config.toml
num_attention_heads = 7
num_key_value_heads = 7
init_std_o = 0.0216
init_std_up = 0.0249
max_steps = 8053
Each number is 128 + 24 x the weight over its row's rms, rounded and kept within 0 to 255. Layers, rows and columns count from 0. Numbers have three digits each. The size before them is the row's rms in percent of the matrix's.

# layer 3 MLP up, 3136x896, rms 0.0249, rows 1017-1141, columns 0-111
088:119206134098149128096126187141100121126100152121116138154113130111103166095176080143129145102150142113126114139156154167134155096118111124118123103151136079131130164108119116121108128116127115148147140147102111130109120134111092134171108112118138153140113078147129106130147163134108070117129135145135168097083135135129098160136142129109
101:053148153115108122109100139137135132113141150106174105134141126107121133132129108137166136157167118087122074142151131120160135164095118153120130168085141135121172069097161099183196186115117118146149142126132092147114089152137139112128172166125147119123094161162149154135143117141136173129150148106168130142070137107142156105155098103120
118:120096149134144137171144111082106097122096148159133170143094119149140096137074080122157097138139138116125119126161124088137114132111135103141125123106155101093112131133094117123137100159122102122135131140122132152116124112159164175145158127134125119115139111156140162115158115128094145120175128108138156116127130143155100139067165121110
093:140137116095118111175118122117165128100091137123146121055131100147107141131152152159100105086115141096126141132168097127145147146179145074146090148126119083122119071105130145135123149176147158117098113145116154129115149101106132128144140127071134090132164147138157138152138119169096111134119113131120115170083146138134130119104123148122
088:115134154119152142154116106119204084146119161166108149134140147121110155142114133142098163131114155101156123142095127156137110146165138135141170141123131138075068174156130122093142145104130102132151151094113170146089110107145106101130128108077121148139141110133126114134084097132096149128113158129093151128092149141177079137104150149101
117:120116138075104165110126101141147124158143125107155125156134141126126118080143139105139101099150147135140167166103139131102116160138172162180133133118133151101117124114110160137142171124125155111115112129126142136154128143119159112164114142143144149091113105150128119110139132109109124135140156056139150122116143129109131161140165105154
113:167125134141128132163119146114121173130128127144118157132123133141137137143145121168118134104115183127142103120137163148137154120162079139142143115163152132124114179132093159128149193172138127140134138103112100111128141103137108130140122086151120141150137126158128192133079122079134147131134122140133149181109150135102171140137138130128
100:138173141135166143135131061107101113150130116119128127139091110117182128124104128098115098110135174202147144128139125110157149131171106102140158146098085083123167121115130144120152165130106122103124138133136134119122113130114146113124098104131098170132158116116153092142100135129125106143132151142119099096152103137139110125108115119105
100:135129110158126155148157130131164161121168094128107143127134119150097119112174122091137159106150145131148128091145141181138143100112144183123120125145157099112121159128139126160095163075125128154131122101178136129107189132134149086103113122115138088105146117110151128115155129110128121109148133099118153114146117124143140136138073137085
081:123131142110171105179155119138185171119136151118113099092122119118056110132093089147112143079116116124174114145129074061135106124134142140188148182133106143140108161107105119135104125132151134110127193159115156148133071099135082150107112130090117155120122157138127157121109128091124099138138131107102133168122128148114137128143095093144
102:113098135147157146095154111130143147141144145113101122128128162105129108163112127124161070115131173148129112122084110086101166117165162090126121117097098158121135112099142135117145096170154127095147112138116143160166130108113114136135125138163137126127163106083090090081157155124113113124132117135167119091142142100157124120132131112096
093:197127113130168117128111143112168120076132128093106079132120123111146111166107102133135144122131103114159116124150098103153162098134098111121153095174178157116166125136122120136167086141122122143140145085133122138146172161134134094090140155142132121132142093124155150152089135133129159139143120161114115086128124104175119173107133156104
099:116118144147117164119123163114146105116100104129132125131132164165083143092173133162096139131147178127115096085124103139124176141124101165085093134131128140150148112103122154109141090118080146099162093120146124146124157155103120124108124129123122128101127136162159146139109113137137141132138130114125118114124116147119087169115185085146
105:088139117146137097150125123102115097131121148109104135121113125120131161125166084100121180100164101141119148130123103126112118123127108185147096104128103131145123139163142133114166124125138097150123118137101192120139116125128127159113143113144134133133133118094124123128098158100130081123122143105191113131162149124140133146138138127145
107:118100137140132127103137131096174122134131109090114129140113063145134106133122134139128120143150144119161166083110090185140084098117128167117127098149133149121154094148122149138133123109125127130130137114158132133125143119116126164141172166113143141168147121089177113098100166134165109098135157133153175099105136164154139125125129133112
090:096146161105116086133173139086161117099133120136155124134143140129146132160119160125166162115130131134175083112152147134129133091139139141100168168113116119134101105163056151125131125147128142131129123084161110124165130152163152107103134144155149108140135127162130163140137137133120122144148148148086121141153192105051099141117122084107
098:165094090116132165104121136125184131127144121130121156141123091152143145145119115138109155120134127166096112173116126170136104145148120172089107145156138105136142110105167111120161148108090155178115158109115125150146154154109143131103117175095121147166133153132155115130136060101160090091090152145113122096161113090152117132142125139105
098:152125114154128149100137121115093110130134146100130129136126101113111151105161141130133150096132157139145124134159118126096149163112127132145141139130106123071129102131154098127139090123129146131133126154129133137114162200129156132114116154130112116120127147132116126133117153134153140094081124152127161152117202142156132114128142160090
087:108146118138129132140136120130144125106157109102124128135121124136161106119155101121151107114089146125132153147083091142085127168159115100139103098130084084159127101152139154124105158131075125125142150130144115163139131097108136151079108134163112142119132130167104106114089154168139094137156139101085116142127154128109139116098094127122
110:124146087106126128102101124084137138111081122095120126132149129130137140110082128119132143120117093144074118164150127105149113136148143151109140142100140120112089140069113134147139140096117170146135149129159143115132121118156100132134121151117120126147183146184146126117131081118190119106069138087133124105110075139146176115160141052084
084:187119126101119135128155108132146169167168182140146091150102129143097158142106093148163139138142129098149107146107145114110164122120105143158178097173157169148124112117127130106164120145152150081115114125121120113145122167123100081135161126121085085158144136158129122136101114118119168093102095144097119114143128120129094120154116119127
091:119113109119133142133135138152145106136147140132097105139116115141100151160137088112132114114140107145132168142138146143133122119136102144138161148133138086141108149099122123154158105141165146080165119111081130164083156134127153123071112079171089150100088129145119111071183124120158143095163147124135124168109179132152087089135134107098
103:117117122116145132119157163130127125130116104122133126142125133096134119140138157107108124101134127135128099134119125133119113150110121098143138166136140091124118126125132126145145107150168119107158134112139075178114091133116145123131132088124142146105157135143122124172119160119111120122161124140109168147083119133115132124122094080141
110:142133136126094162121136188052128159129139133093120132132117118140108143111124087120133157076149153152152121110115177153136119147139139131149135115126132201154153092108161131148140131141090099118136116162168138154099149143090123141131145102132116126131131108132112176148099105132153112142111164092152068137112135083158148127111205143151
115:094135131141103144144106089143153137166120132090143169128092102115115104146111108184128128131125128159169156124115077129127166144129129169133134115140129118091148123124108095123106134143133121140144072133092102136110112122099145132101134140138110128111139083107159134113104156114163118086130118114128111153166127154141083065160123150139
110:147141119148132089115107176118145115078133114124113142120119095150122152171154115094138120119157124155130189134137142102151159102133103136167130136120112103124072120084078147153136169161111126128173119142102122115100109149113153129075149117111087111179102114154145160075129099095120150108117106168129128095105200087106120131143109109096
097:086128116169143160146144144125110138131131145146152135086128117120078155142144138134102127127140112121180102084151082116156130105130115092132088108165122142128138089152106114122130140186148112112140117142155130125143144080158142164102118124078146112131126163156117135087133142082091149134129144136114148135127147151132138138138083111090
114:091153128179118122102140140122146135119134175123131095165078102118130150125101111095167123096108118159113128121136104125107130150099170109108162116118152164118140181173136091101155136117133094140123099089114118093085132159109113157104143132145110141145150137148114060162163149167109163127129115089085138124160122093076105128105099191125
099:107089100124099117106168122142138165111176100146166123123160185113124128155142176182092147100126147125148158085121073118089141118144134166124118115133188131109164119095114116144134120148096128124114125120114143149111141143144142122148116135138153120138111165109109108144171134124142115136090112166088109114149092159065138091127148123135
104:135166152136097099128131139102152166157125174155132131112096120124131169140086160127149092105165132142101109116088083143144126161136127141114105125131121131108127120163104125106140113156121172099090129116106127130112142153097112090100113089129104136074115104126111137103078083190131112091123119161093121114139170118156100133137180107118
114:116127105122130150112160139143133142159136154100093154180125104146109155149113119108108151092125112151148120152161132097135122093169159138108134123135144119077129132120148164153125090150113088112127096096152107103135159141103089131131154090147104173130134135125118179126126152114145099132113170165088121136132128101150114113150119119126
107:101136094138158172076164123108123106159143091155130128165166121068134121122143135108114124151109110119156097139093083126127086122129104137144113101101149118124119136078115088146142103143156118076135119122141081181159122159130157193136138139110118116114122142107119130129119103138123140128110149136116156116160100127148114152142091083103
102:128180127132135163149167101081110092140141113135078118127162142132106151139124152138160140095150137125106119121147153120141124129150117111132137153143154125100091155135146132108114125120122124144112131110090148145133171110113130084073104110103144134194134124153148141134098112150122123108113103157135112114108136097147177132113150110090
105:059126120112130118137074138079101081141132180109126139169071127114150059147172092099129082161104094153139130135111135118146142112080121128121108104136127132118125129116174097158162140165133099157096117134105152161120151159125125183125144061123138119136108143111150120149150128131125134122101142128134114122127135154125141150162133128104
115:105153133142124114099127088152142100125147139116128132117118110164080149115108147100115135163094110120121153110123108126164130155126142145124158120124126168146102127129078173082138156132133125101110098140116108153113135128146071109141167132119118150121089141079101092114129204168139099115102125151145130099169150180081140150157161110094
091:117089147110102096137114075128140109145144110153151155130113078117177102106111085076142153095136152123136129096069066135118103120158125136141086148168166125134131135111148127101140105129113141097135114107124078126134197144131117102108112170099127137116116092143141095131112169138145118138143123137149119139114130151150142089134100110114
099:114095119124111174115114113169145078140121146139158169146107112103128115166120139136135139106123124124135149111094150136117140137160147131133133065111111117079101145131128113083121108105088129136110093152136153173133072183133148122146155147086148118157124135154126166152098107143087097115127112164108150140110179146123127136107153154137
043:129098150150108138119144143120102155124153098136086131172129149133124109086116122140101138101110121143091129134101153138134097147146138080128109113159120148095108138101138153092114139137116067150130097134153092147136091134127172118091102116158109122123095125104093118093124184042081125161073111155185116136103138173096153134093195118115
101:106171127132093121109142139120112105137133138131100157147085135132165115132107093152120111141146116100128151095118144173145117097159147163096179169112133104113114163102133112128115141143132145145122132126130132112180153148145150111143110083131172096086127126164101111119089164116124130133101126137165123092133158118130132166120130165109
129:089117114110122122151112099160126138109149103114109133104121140094109150120134138107124122129115106138145107125092127116115107140131103120144132135145173151118110115110114124110172113124143123148129162110135133124160142092097095082079131108127122117125123106168143169149112120143121098130140111132142122133113135084150142161143095164129
117:140138142129116123121141149104119108138147164087129109104120128134109149137159094133143132130103128158141157072096110128108129098108110126187132141133158142099151170122111091144126130176120121119169093110167088142154072137095146137126136126132097100080158111133174120136099097137133159147164133134092140146122155168133131128125153110140
086:149123160113107131099128114150093150159133117104144113106120150092100104086141103153155114132140092147096156170156098094103129180125152103108121119136127172129170138138107128110139085134098151149136152178102142095143136141102093147128153151125120127145116164095130150157129107107146094109105113152169107125135123137098127074153128162094
096:109125099120142125159151151130136106145152105097144113174119093088152114152151114124113146129120153109142152102122071163149139102132105129146133142098172083145151106135125096138157140130136121111142139141147137137092110104097112158114061128155080109168122134124136118122146116137136132134149147125122125152084156116157125106124107143127
101:102121131140134121115132113114137107142126160113147147141104115119124119126123095140123114096131132133146111125154132162139116188133102106129124119133135120139166137133138109142131115102064125167132127110126121125122114104116140151148136113109156123131143144096121155115140108088145111127120133143116130121097107106159112082102129133115
093:164092132124125123151122178140131127131133098122139089113090160115097091117139125108114123148095150132102110145130143152144127118145142079147144125149136131108143116102112113142146160102139136063148118063151104137098135155161103119106148125111109147142130147124152060188152096161133120103145121070067152161184112127131082163120127140126
095:093146115170093094125156147122159166151117159123156165117145152128125117125106139107094138104085159126140126096138129093118145141120115086150176144121174114137092143106091145156138156146172120130137138158123179118094072099119116157118138173125074140122101153134133147126131149117151172143163136163109127106189119120120123100136119115076
109:144161127166108121123118120175096140078092136148145163120142152158159134167128115110151080160134116167130097120095115093120132125083110138118137125117090094171113112136090129135152052154132121118142138129160132124148093112128089156144109128125068123099126111153153106155112100126152127140118130129106115161124116141100144095088129120103
102:078125130107103103114123095149112130120189115118130105217151094111113129150146109149112107152159111127081117152119154099132141132130132207165126096105119093135131122115153102139146140133122135163109106122135185147132109107141100141153094124149109089097153096132097124101112118111135116119149144141142172129146128177137135135127124103141
099:114140079119160137188134140167168172141149141132109122092177107151115118118147182122147128146113140118063077158143120129113123110157146123098128158092115149122088119112135102099087126104098147122107110173141113111127136149111109160186103099132143115115116099149127117155145083152106152142135102137137099145104176133135136186107154113167
092:140143110146123134139157128134136148093133096149155106163127131122162157121151123116149110162103135129161119119174109093134160078111112101148156110137088148132107120149129117125108109100110109112116151124110126112169108127172127130089104086108123151160087154124132127186143140100099128105087138111152144118137120134143136127119125117144
099:130110160126105141096147100117135125123145140125087112082119154150139125146151105127137103107115168135151135107122102110139138154168097152129128155170119134084108150131117135058145153126129135074117089101146128117116115139127110111120093135199137158145100123116160157080146111105141136141130135111125097143095134147128153140125141082100
091:140101133134126145136120142145114131119089155107157145137113131128134156134153125094129093138104114117082100135156142152125170120153147140107124182110124150132099177136167165110146108149148124121141088133170147147121167114146122163131109123144088151159103117127172141167120098117125135147111112123201122140113092126131141131125138152128
091:101126126121125135106097125150144136089138175239115116180133104104142136134114108136122113114122123087114123111144151157164120149144124143121160171111131133109119122103105108120113112127164170125134121114092097100116104140128163137135110114099156134148137110151097154090088123111125091153155088144133112140140113139125145140112193118126
086:133162112150119168181085143176113157133169128077121114159120120116111102133157127161107132127120132147166177178133125122145104122120107147134138129109138145116120151091133124107119135111145142142148105191148125107176074122134136148136149120149136096126111159106159168134114101131125113137069103144121144132131061134092157148123124075131
092:123137159124148153108173115134134116143127111149152103114135125111123118153145112132134098121128120128136092136139123098113152149138116116128105155132119173099159088135103156083136130168133108124143126118133140094150131184104152162132138125143098101160123081120157093182138094137079107147145139116133133134152122146099137142130148154144
105:144139133174112131135127152106135127136147114119118118124135063145099104106116119113122124136141125086138154147149157162122161122084149152102138118104131105167175123131133149136137136132144180154148142173104149156119153140151173131126129113102161118124149106100135132102138115129162122111120142152138078147094125121149078134140091100108
111:117105097119130151093106118143120127095139111129113114153091110106113154115152149118178137150157177130090130134140178164168108134114129107133122126132130112093136143103125112134125157102097136130131103136102093149117120098108116156103147137136165137149133121115133102054117098147105173085121137172122078132134114117119125090140122107099
101:104115139104124123109165106086129156146097190117129098139156086130110155099158136163149126122160127105118081180106141115126107161134130129091160131106177107122099115109160180133140084152157086117108107131123103127150171120167166132117117102102094138168133113143128117131101099118141157143131141121099141116123188067143148151142150116152
096:082112156136147151152133157087111119124154075111109095120150157117109097156110140137172139150141152129137147084092143150149078123097123105139106152154161149112125169152118135114128117156118141153130104099121146152160126139113095140158122119107131133124153151164091114154101153127121109113137167097129137147120163139106125115122152129126
105:141131163109113147073130119147120123136116089104153085147138122141134088124106114153128143123097130148128143122122135104091123119150095171146131158136119135143091099104100131119128147144143122143165121141143168119173136128139127117096204107106109142125141144157115176127186116139100114120163093115129178126089144157121140181097124138127
105:094142101085143130128081116133149113107108112152135162154123137116163108124118146109115096136141092123093131120100106115129100128168152163157143117134182116082152151111125159150120141126160121135109125148168137136115131117129125135125126103126130110132156122113184153148142087142173149099139085105153159109175120130080156155126111117118
124:135107110156119128126133152115118143144124145082143108125129143135137111114146108119130121099147130068106095127135158145161118139147131131125137121102133113056175116124172141122151126157081141114131137127121144089166125136131125126153131130119100099121099102189128092105121079099091150137167088148123131133090135102129103124133137117160
139:151109107074122161119160101132115130165147113124110136115095136110148071087124180068130127115148087160119106096124113134112159127120118104127143136114098108148126110101087128170122151176109193116131117091127124105131124139134117123136066141127116102104126153131128132120142073146123132100100092109136120123124150096132135115120148127127
120:116126155134084081119135141127125096113160165101165123182123086158109113133148132119112180100134146120100078108164122159096137106124166145183141127135132123129143163148133108088093120088172081085165150107087142129104159123108133163146101150116119135135173146134156087104110144141137145143138141089124138121136145134112136126133089148085
100:159093126100188158116153138139093148149155067082147135108125124125153109092086103135107153137078174126172113139121138094130184130132124092119096143130085121133133116104131152132166166139131166120098146128104154143125135109079150117117123092111170128130105095136149137092136163100095126147142129143125094120101086140114140142080111113107
087:132138118155121174169077156125149149146157113119133141159058080126128102133109129130149130153132095101128157125135128120100142137160127123133125123108132132136104152128124111129143077139146129121097113119118110168154159086136113143117149138133153166109115100144139155096098154123111114111071159110144102115109136131139144147084134149134
113:104139158113141140135159158107138145144129103122119152095106148093112145124129127134124140131157125165143169124151158091130085136129135169128133123110109109132136061156112129123097126120124100139153116154095150114163143133096090132138114153134115162123067152097150134127133106094135182117096158106110116135150153162147099158142113088153
087:108135111128142160142131149103136097128170171113117123180124136117102143149132142131086133109152091152130145134164142109182170153161112118131145107150058141142121098131155119138112100123170184130120093157104163105154108127076129120138140122107099133136141106130141125186130176108114191113120139163138134079085125136146156114145134114115
093:117148143113188119103113134134091117139128103118088134123103139127118153123112117097181123164131121137184095125123139123134109153152139130155137143085099171155117192144124144135161135157117124140114081109159143158140152132133119161130146104163159151114124103126086128141120140122088080140150139149136148124117141171091178108127125130129
103:110127103102096176137131129199137109083112101152116128086144108115144113113128133120122111153131133126111136123114133101172137091144165111099135120145086108121136159116152116147097114106116104113152142107156085131144126112088100107103146145156175084148145130107138161147096104159172103105157110129139166106111145123120155135110176160134
121:098158154123129102148153110140133122097116101157166113127152111089168150140117146102107073135141143105159136109170126164127136153147100130126112126102131128112107133118135148133136123094148092135106129121112109144122126082133085134149104095127105128137172156133123095123158145123080117118150119171126146133138102128106120161130158118146
105:171131119103118138103136131114126110141133160137119109131126130102107142130116129132141123114171104114115124157194063096111176134135115094147151131104087132112106128114123145054116204132118119120108083121110128125172122107071155079131145112144137145086187131162131119122188144106150116089145094123163127134119113125131168101141192117153
085:123115127170136137108143138155131066117138141161120148160123173138116086150136148125113113139119097139111095100096150159139105138131129144111132090128129112126146144128173152112100142187114120094119097089135112135129164118147112130147094123136132128120119119097142108139108168214103078094096091115131113142133096131133116144124112124104
099:098097115131142136159118155182151148119163117145153141144099143113116117128121113131135132163150124156114142120129168150141148160112124178110094142145104123093136139144142119134160090163145150098108155177131123162140130146156095128101128161123147141130149110090130155116098127159125135135153126156118156150110142126170128146102094106123
081:191116150112096140133133146109103095200138065096150147118178135140113172121127083155158152181118155116155096157147103086140130109114118131144048146113150115110118120126109145131129079153125181135151140147178084099135147149106136122131152108147136142109138153114130131148137138177167139133145133139116120094132097115141135090106146164119
117:122103122144153090158115120157148073141122150110143132149137135163132152143151159106128121117120155097132145188131118157134112109117146073145093090114143139147131114107126115140136094111183141145130150157124098163126117103118098098163097110162144109137132112129091093146124119149140112112077123131082127077165105145117111141154145149118
085:153086163130124133128150131100106123160161138153143163172152149142141164114166125178081135146099130097086164180127152139110093127127100089112123152129103143125136145079125140168116098161122108103154126154144137082109133104094130139118165084128119073146128115182117162091136133130123115061110135162127117139130122149169138124139137091137
090:139107202115148104119117119149144111115115142128105137124127147104121131071116129140114114078122144111162159115126101102149125113128128119168205135134125095139105174144109123147128108152147128143171146138147093150145102096125115151134137113166124110106112116151123165096095129111146121086132125112081139128157122114146082123161108121148
084:126118102098143133106125104128138127111131161127163103135092149163110113144161160150117106147162145128116147106131173091141131106128112110165111137124099151100108112160131140130130138138161144080117179165133160165158200125145126158130123131085135107101151111164136121078163141134131114115160159127164162106104141142066160129107112137154
094:114140134148085137147128130104143106110112087142178153118090087149169125110152117116124162116145128149101151141107081088109132110130143175137099120130116112122114101094094151080087162117140126133140117152121157183094142141086113162169132145137109128130138140143137121118133102155148158120113106128125148154114140151131140133155106130163
104:164138134124113145130115098123161136180119141147156088128099124114131151109155113133150145148072103153124117151093113108114171154122160116145116171109080182103138125101127121154130133114131108131101154072126178100159105156151115109098116107131134120094166121125145096149124093124113123126132107150143139111143162113103168165147094106140
109:148103128104119094145137107105060068140073132164155127127143126124117130081146151124111180124151138094123128109162110153128142158151100126143108118107105119082116138115160124160122108162120165116169097159158104162124139133111131125133153102135120106077108129126141124107182143120102168126123136104157143145147165147140114144145113123065
110:130129118127140122122099161128102126140118112130184135134122078140149145156136144115120144066162143139111136127107150122112154107160142058042132093162146095170131117103158126117131131132155122157100128151081116126111144138145088154103129121118129174093111133115094122084125164104105091125114105134142122094103148123160128166102105143141
089:171134112127128148152133122183144135124108154159095125163131115134092109152129127130116119079084120115077087097161093127166142121133105096142161087160140106097111141102102153090125111155137117148128096180120129121136097163120164164055116107122108134089124123125103159120153131170101122124090103123169125136103107110117103065133180120118
093:158114156113165111148154140136114127166109171122147133143105145113111141117143105114123107131133126164153173112132109154159200144126146086107083118097115164140094097119152125111103097110106109096119144125124095149161163113159126128142109131145123183120136092118132110138148093162129131109171089134133110142119123103096166147139147142171
098:128078126154133137153134106148128137107136099131112122103132111128117117120116102147124128124143108111107148129090142124144139129166117142089104158109121165110157136068130158122121124095157122175080112141159130155141156123111115102148168154125118068151096155127095147080119162121104116132085143132167113130088097106098134166130145108131
095:140129122145149133153136138096110099117129099125125108124130126157119115118129134181108126148125127150146131116092118140130152105122101122168122102103130123136125169096176132152147133118132118138096154139161111121099171144124143138099144148151120144121131149143134135120094092096130143135091157130154116155102173139171105127139090153172
091:132103102135101127130157115177152105114114118123179094109100132110119153109144084130111116139170156139169127108150123148144093140173089117072120134140159124109108110086094121129169133156176126141106155114108111096123138135149124119126116105113098139058136130154122124120120148121108096132152113159131162138105137128148176124152151133145
092:103141100150090131112112111173133157176150093106142091166114143122171126132129140108099133123140164133157119119124100141087147123142121120120091110133138130109155130139120147124112080157149127121172105099149124123183109152137106149156142098069128121127119118128162089101142159143138144130152122116105134146117151125124110116146169131141
110:094099148150087096102147144139156144151144084157115113125113109066181153140150135116118120170137125108118129131135127118129127112131167077120131128106144117131148126108175147144112134130135151158135142120130152155136106176102126152139143131114134164100139148149111099123142129149107117137109127187139137123143111125118118140165097135077
119:183123164146149124138130124129122174142112086140097151090135063132103130115200122088173133100137102151126131137115106120123159179116133089091099136126142133058177132102141115142127159147152180103102133136108192133125146127108133120122151133131100120121126153110119092089155121159096150119085179109086170157101109144129121115147149114157
102:078105145099117123129126098157142112118117132182142129117114168157108117206115158157132134080122105160088126131156120108096103082153124133110113162096158122109135175099112126149117084173128143095133128119143144106148138111157110156112100133109160124121098174174114118101145118116156104102205117155154094139142105137129153062151134114126
093:124119120160089180091196137101114149104112129133136120141170150127125132131145121133112103118086114160137155091116122122143140119140097158136171145092121181118099088138129138142136172118124138159090128120147137158133131140172100136120084107129158116116108109119085108147127165146178090109132126130119143104131132156118089118063098111140
113:101087115126082120116115100143104097109180084144078114140115096115162140140152085109141129127129183146088141155165111127096121123119145124103142170173152108098129133141119125106137136113171139109122143152080119123114105127176133162146139112126108096128099097126133114129154119104155154126158186121134115099085138109141099090096190145143
116:154076145108109103137122174087122118134177163137120125197127149106119133089145138102166098161163086143150137124153124163129110119126082136103138131111112147137111106127160119099137164101120155137118120148154121135124079100171137089146108120104165146131120101112173164100155130114131107097099156114125171080131126121133070146097145117075
085:136149125097148127126154128145136139150121122144130124163130104109138152136116155165092126136133090185139144128186097113168131120166110108108104150153125060138125122148114112138102112114131141156136134211112101150083142159113129136134161093120125091140110112147102118069099135092149135100156157171123095132103147140157115107114158128152
087:103188064103130137145099104119091088089159143104099174177142115111144141147096156131131119149136144093115095105104117103113145086159143106154103104148153154141106143074133110144158121129181164127112149116117140106134104139124112119128141108140155165132080110102125121102158160157115110115119070130113136144093162131113163101130185107127
107:139139096152137181136114185113128153144172085126155133106125109126108153151115101156112116143142133127087146153128126138101125119118127142075116124102077135145118135160100138120144146134137128166146136139136123192165084139147117113082079117119104151153148065093123150107086105128141096136143098090156103165105132093122088115133155096118
101:101079122124157096168099102132138124165112167088138114161133104061113214129157128104150125140140138127105137195114169128162094113162127115141118104137144176144169114121140162146070090130139132106123135134135131137136089123121119154147142120127107145116123147097134133161133116108118149110126169141094133132165118135118090108111156121109
103:170135104158144136139122142142135129143135098124153143112147164106131111164093107119137174126094133113177125131097124098114145128142154142090116152146143085091149109117120109128162159139186148113102185115112102141133152125177091126158128130120095156128170064118128118133100122145133112144091139094090150093140075080151124183129132107131
099:113158131124134094136102145141155205114171080096163139144157108089125154067103141126158139144105143115131106132133125111138119127126154123150137108106145096135137123132106126132082120114128116143087130146148156082116101103185125110152113115183179123108136176147149166116116116115147115149153105113093122159137130136126121098121109125085
094:138121159128129085124136124133085087138169152147139135137119140107111151152085100105124130174087104127076081125144112110123115131127146106118146188122150120127124155098115124126121135118104128074164115141152164116112058130151115159133133145139115139156117128134163136083121118111132170123122104160159137113141145145147122168144130112155
089:134090100140150094107102152127132138150120105119169119127130122102104143107100160128140081104114102080121090132142156106140123146181134146111112141134133140143144065164139119119079154124117140103148145110087077088135080105133136111139188137114130156144159144122137143129123116105135109107112153134150122158155113111156126129141158139151
109:135092138146155159143123139067095143134175145150150118172129126126110171105126085111121070176106142097176121157152146120116137147147078129112161151155153101094111145146135117086148148149124133139137141144144096120103096176148092144126185121175154157121135152135137090158170171107148134112131137151143152090089117120120116149177131104133
105:122123101117115122127124128141131136123144093110143108105124125124153104124117165114125100113209116138159079146146134147113125077118115116152115122093128191122171160112142140144125086143111127129126109141131115144122139165121152161149150146179137155116140159132109145131092094119115131109117112120121161119144113099083133146161154099111
093:111116097176108150108123150136114133107151084118126091134136130111075124115106154131126150084113086135126130154106129139164122129137122095158142158152144130188139151120154096129110219098154124138146127113144160113124139117128127145148118128132142153136126124183108114120134137076142120119139125140131140148114149108155138127084106151106
083:106129128093133126106118124133083134135112117132120067142111134139111132161166074145099080128172140101140086124147150146142149150153139145168103131110135100163136158129120147143140172180106107149136178100146119158123136125139090134133161091123129100113167135099137152160122124118105135119126112153129153186148106150142178140118155161114
122:127172145125163104130080107111129140080132131119159126149111138154120178118089114134160148100138123082111169154146138135104129126116135095135141136160146116132086119161125113133163121123140121119145110109107091126133121115160088129114156142122134173156077110104147144138156134105129135113099146194123102113143133135093159142120128108146
067:120125123146118096126107138101159140125178093126145137159162168115170127096128136144076135049078128082119150099139146123077115134139101068130112100135150118082125113108107087134150093106123074142102117118137148090143094089156130124113119121130146112118127148158129144174184124189105119122150149122128142140120118143125095140130096122146
095:186137161129123160144114153120131106141136121103140142073171113169120113115133138131104124130120107104123089141139111179121090114136149128121094123107115128152115123168134080091167121117121145115136115138159131126132147098083099112124120145114110130119102128092154167129110083128176118115127083099138145136143119089176113099096116128164
133:096125104129139141133130101125164089081114115133152109122180138098170115125147131113145075118123136155100086164146166145133155078151106056099109091129135125116085128151134135144125124143115143120132113145126151122152142172116165139162119095100091112139109153130136116135113116143151139132091137157123140169127182138177150170117177127157
119:171135128115109151165087119126148135141111152147165101112129104130113076085102154094125135135154155128125142133135156136117130136151150128112123119138136118142092106120171107156107100167132141156131157113158143138120133161156126199211116156100135106119122105119119122123152134104081116123124120172106165138140146155132123109138122101132
107:158129163160121109119141117111077117124129163099147120153052139156089160125121157161121132120140179158123150140161083123126115116136150097101072129109142087107136078114137177137144104120071139128137163121132150113123120155082147136134117128127093107134089093115118099112145087113155127101102104132132114125156144111103115090176137115147
096:116099141135129145119158132145143148100131103155097151155122137105106138121139097106098126119149132159156095130158136145136090126123106118145163142177131183125143145128155076145116156089107109132129135136158131114120137102148076146113137100183167138168151115152110133110107132134161164111053126083137169108145147135131077112105121146097
102:101143172139149135123112119106129141166153103150092112124142129134056115094102083152120171103131139065079127129108096118136143153148140126104118118128108130157137136134110095163125186153129133160119159165137141109097157159140167165127139121081095150114123169151116129121102114154161163095123150170128114165149110147142098130082148118128
098:129139154118140101084082120131050144135099122160155145112145098101154142122144142167132104165161135090077162113146120174137107107131110126120120110112161122168128112125146118118112131142122140129123075158164105135187132118072128106149134121152087164158132112126181167155127102132112128155126114105101111151106093160115135139131114126138
120:125149135121111130103168086097095110096139069156108112099082149140085131164098103147103140118122144101159130107090131130154153133167098118151095141122108137090159138118130130134153085154127168148140098122095093142174128117087137106082083131131160098125140152123139113142107176141098104127175152118138158107101112104108128147115155118130
103:150141109127176096092108125144130142160169143127170105122155126116099110111133115093121098085148108112187162066093148146145117189162149119126146117147154147097132116148095134117146147109130140163112136114150157128155079126164081144036133106138143096120105082132149123120091163126114134175111133096091122146145112147121138096118100168148
089:121134135169132117057133179157136133082101098160092152145136141148152126107128109132120144128135156071128105165129110106147112152167101119159102123107120140156131142081146127127105112130133157107105106123134142074117117162136093153126140106126102094140161113154093140117109093154107139110115125122130120095127117111146151140138133126120
094:107096153120159126171130117154124120105158108153153117136112149125132101114087113103112110090151107135115164087111130137139135098205083107127095127108172090100133141075114101141128151143064092175126143155093118155154101111101130126121094120104153143120139144112114137141181143121150139103136136119154166138105141085162158130130118114102
102:128115177128106102132141151101113117138178150144095121096130129129133178099118104082150161111114074118131150160121124089132113146161109158121125150121131133155122139159085133160092100137113094191117134111125120144148130118120161113176086132150154103164109127117186115153127137154141137129170171130137101138155152130151121124113096122171
101:153128178128124167135117177105147184117128103123111130088106103126143102112137149109140155101083128130120154135152116107098145131136139122105148133156122146156151127197111111123119151167165149133149128178093164111115085139146171128166183096115133115118107099150121136124159086154114119113113143113126138109141146110118119149167168112133
105:125082099119188177089142087118103150132123113136136119107071163121117129107120106143121122144104136138100129128107164152128143154131144142153129158105106162107116077118138094125139088161131119117111110120101076145151165132132131140120099111126171144095120119130140135136100160100107126145159126131113176128099114118117168183119084088150
091:115128146110152113127151120133156123106158120141108140074141126133127109151117127129130130120158106132128131110145136067139107137145149116132122146089102118096120129164177163122108157165153090109145167101108156122104116136126119117133092120132156149106120143156134093149141153092136126122102110139093130095157090122159162158136157108146
101:138122156162134165168141150131115109136092155144126114109117077120159112117160148100115110117109124122143111132106105147128155150149163126126083158091061154112083128123132145122109135137137087100090111125120154147125097103126105107139124159146199122110102146128145109143113112147156114132108138115148175116129150128143174158151106106151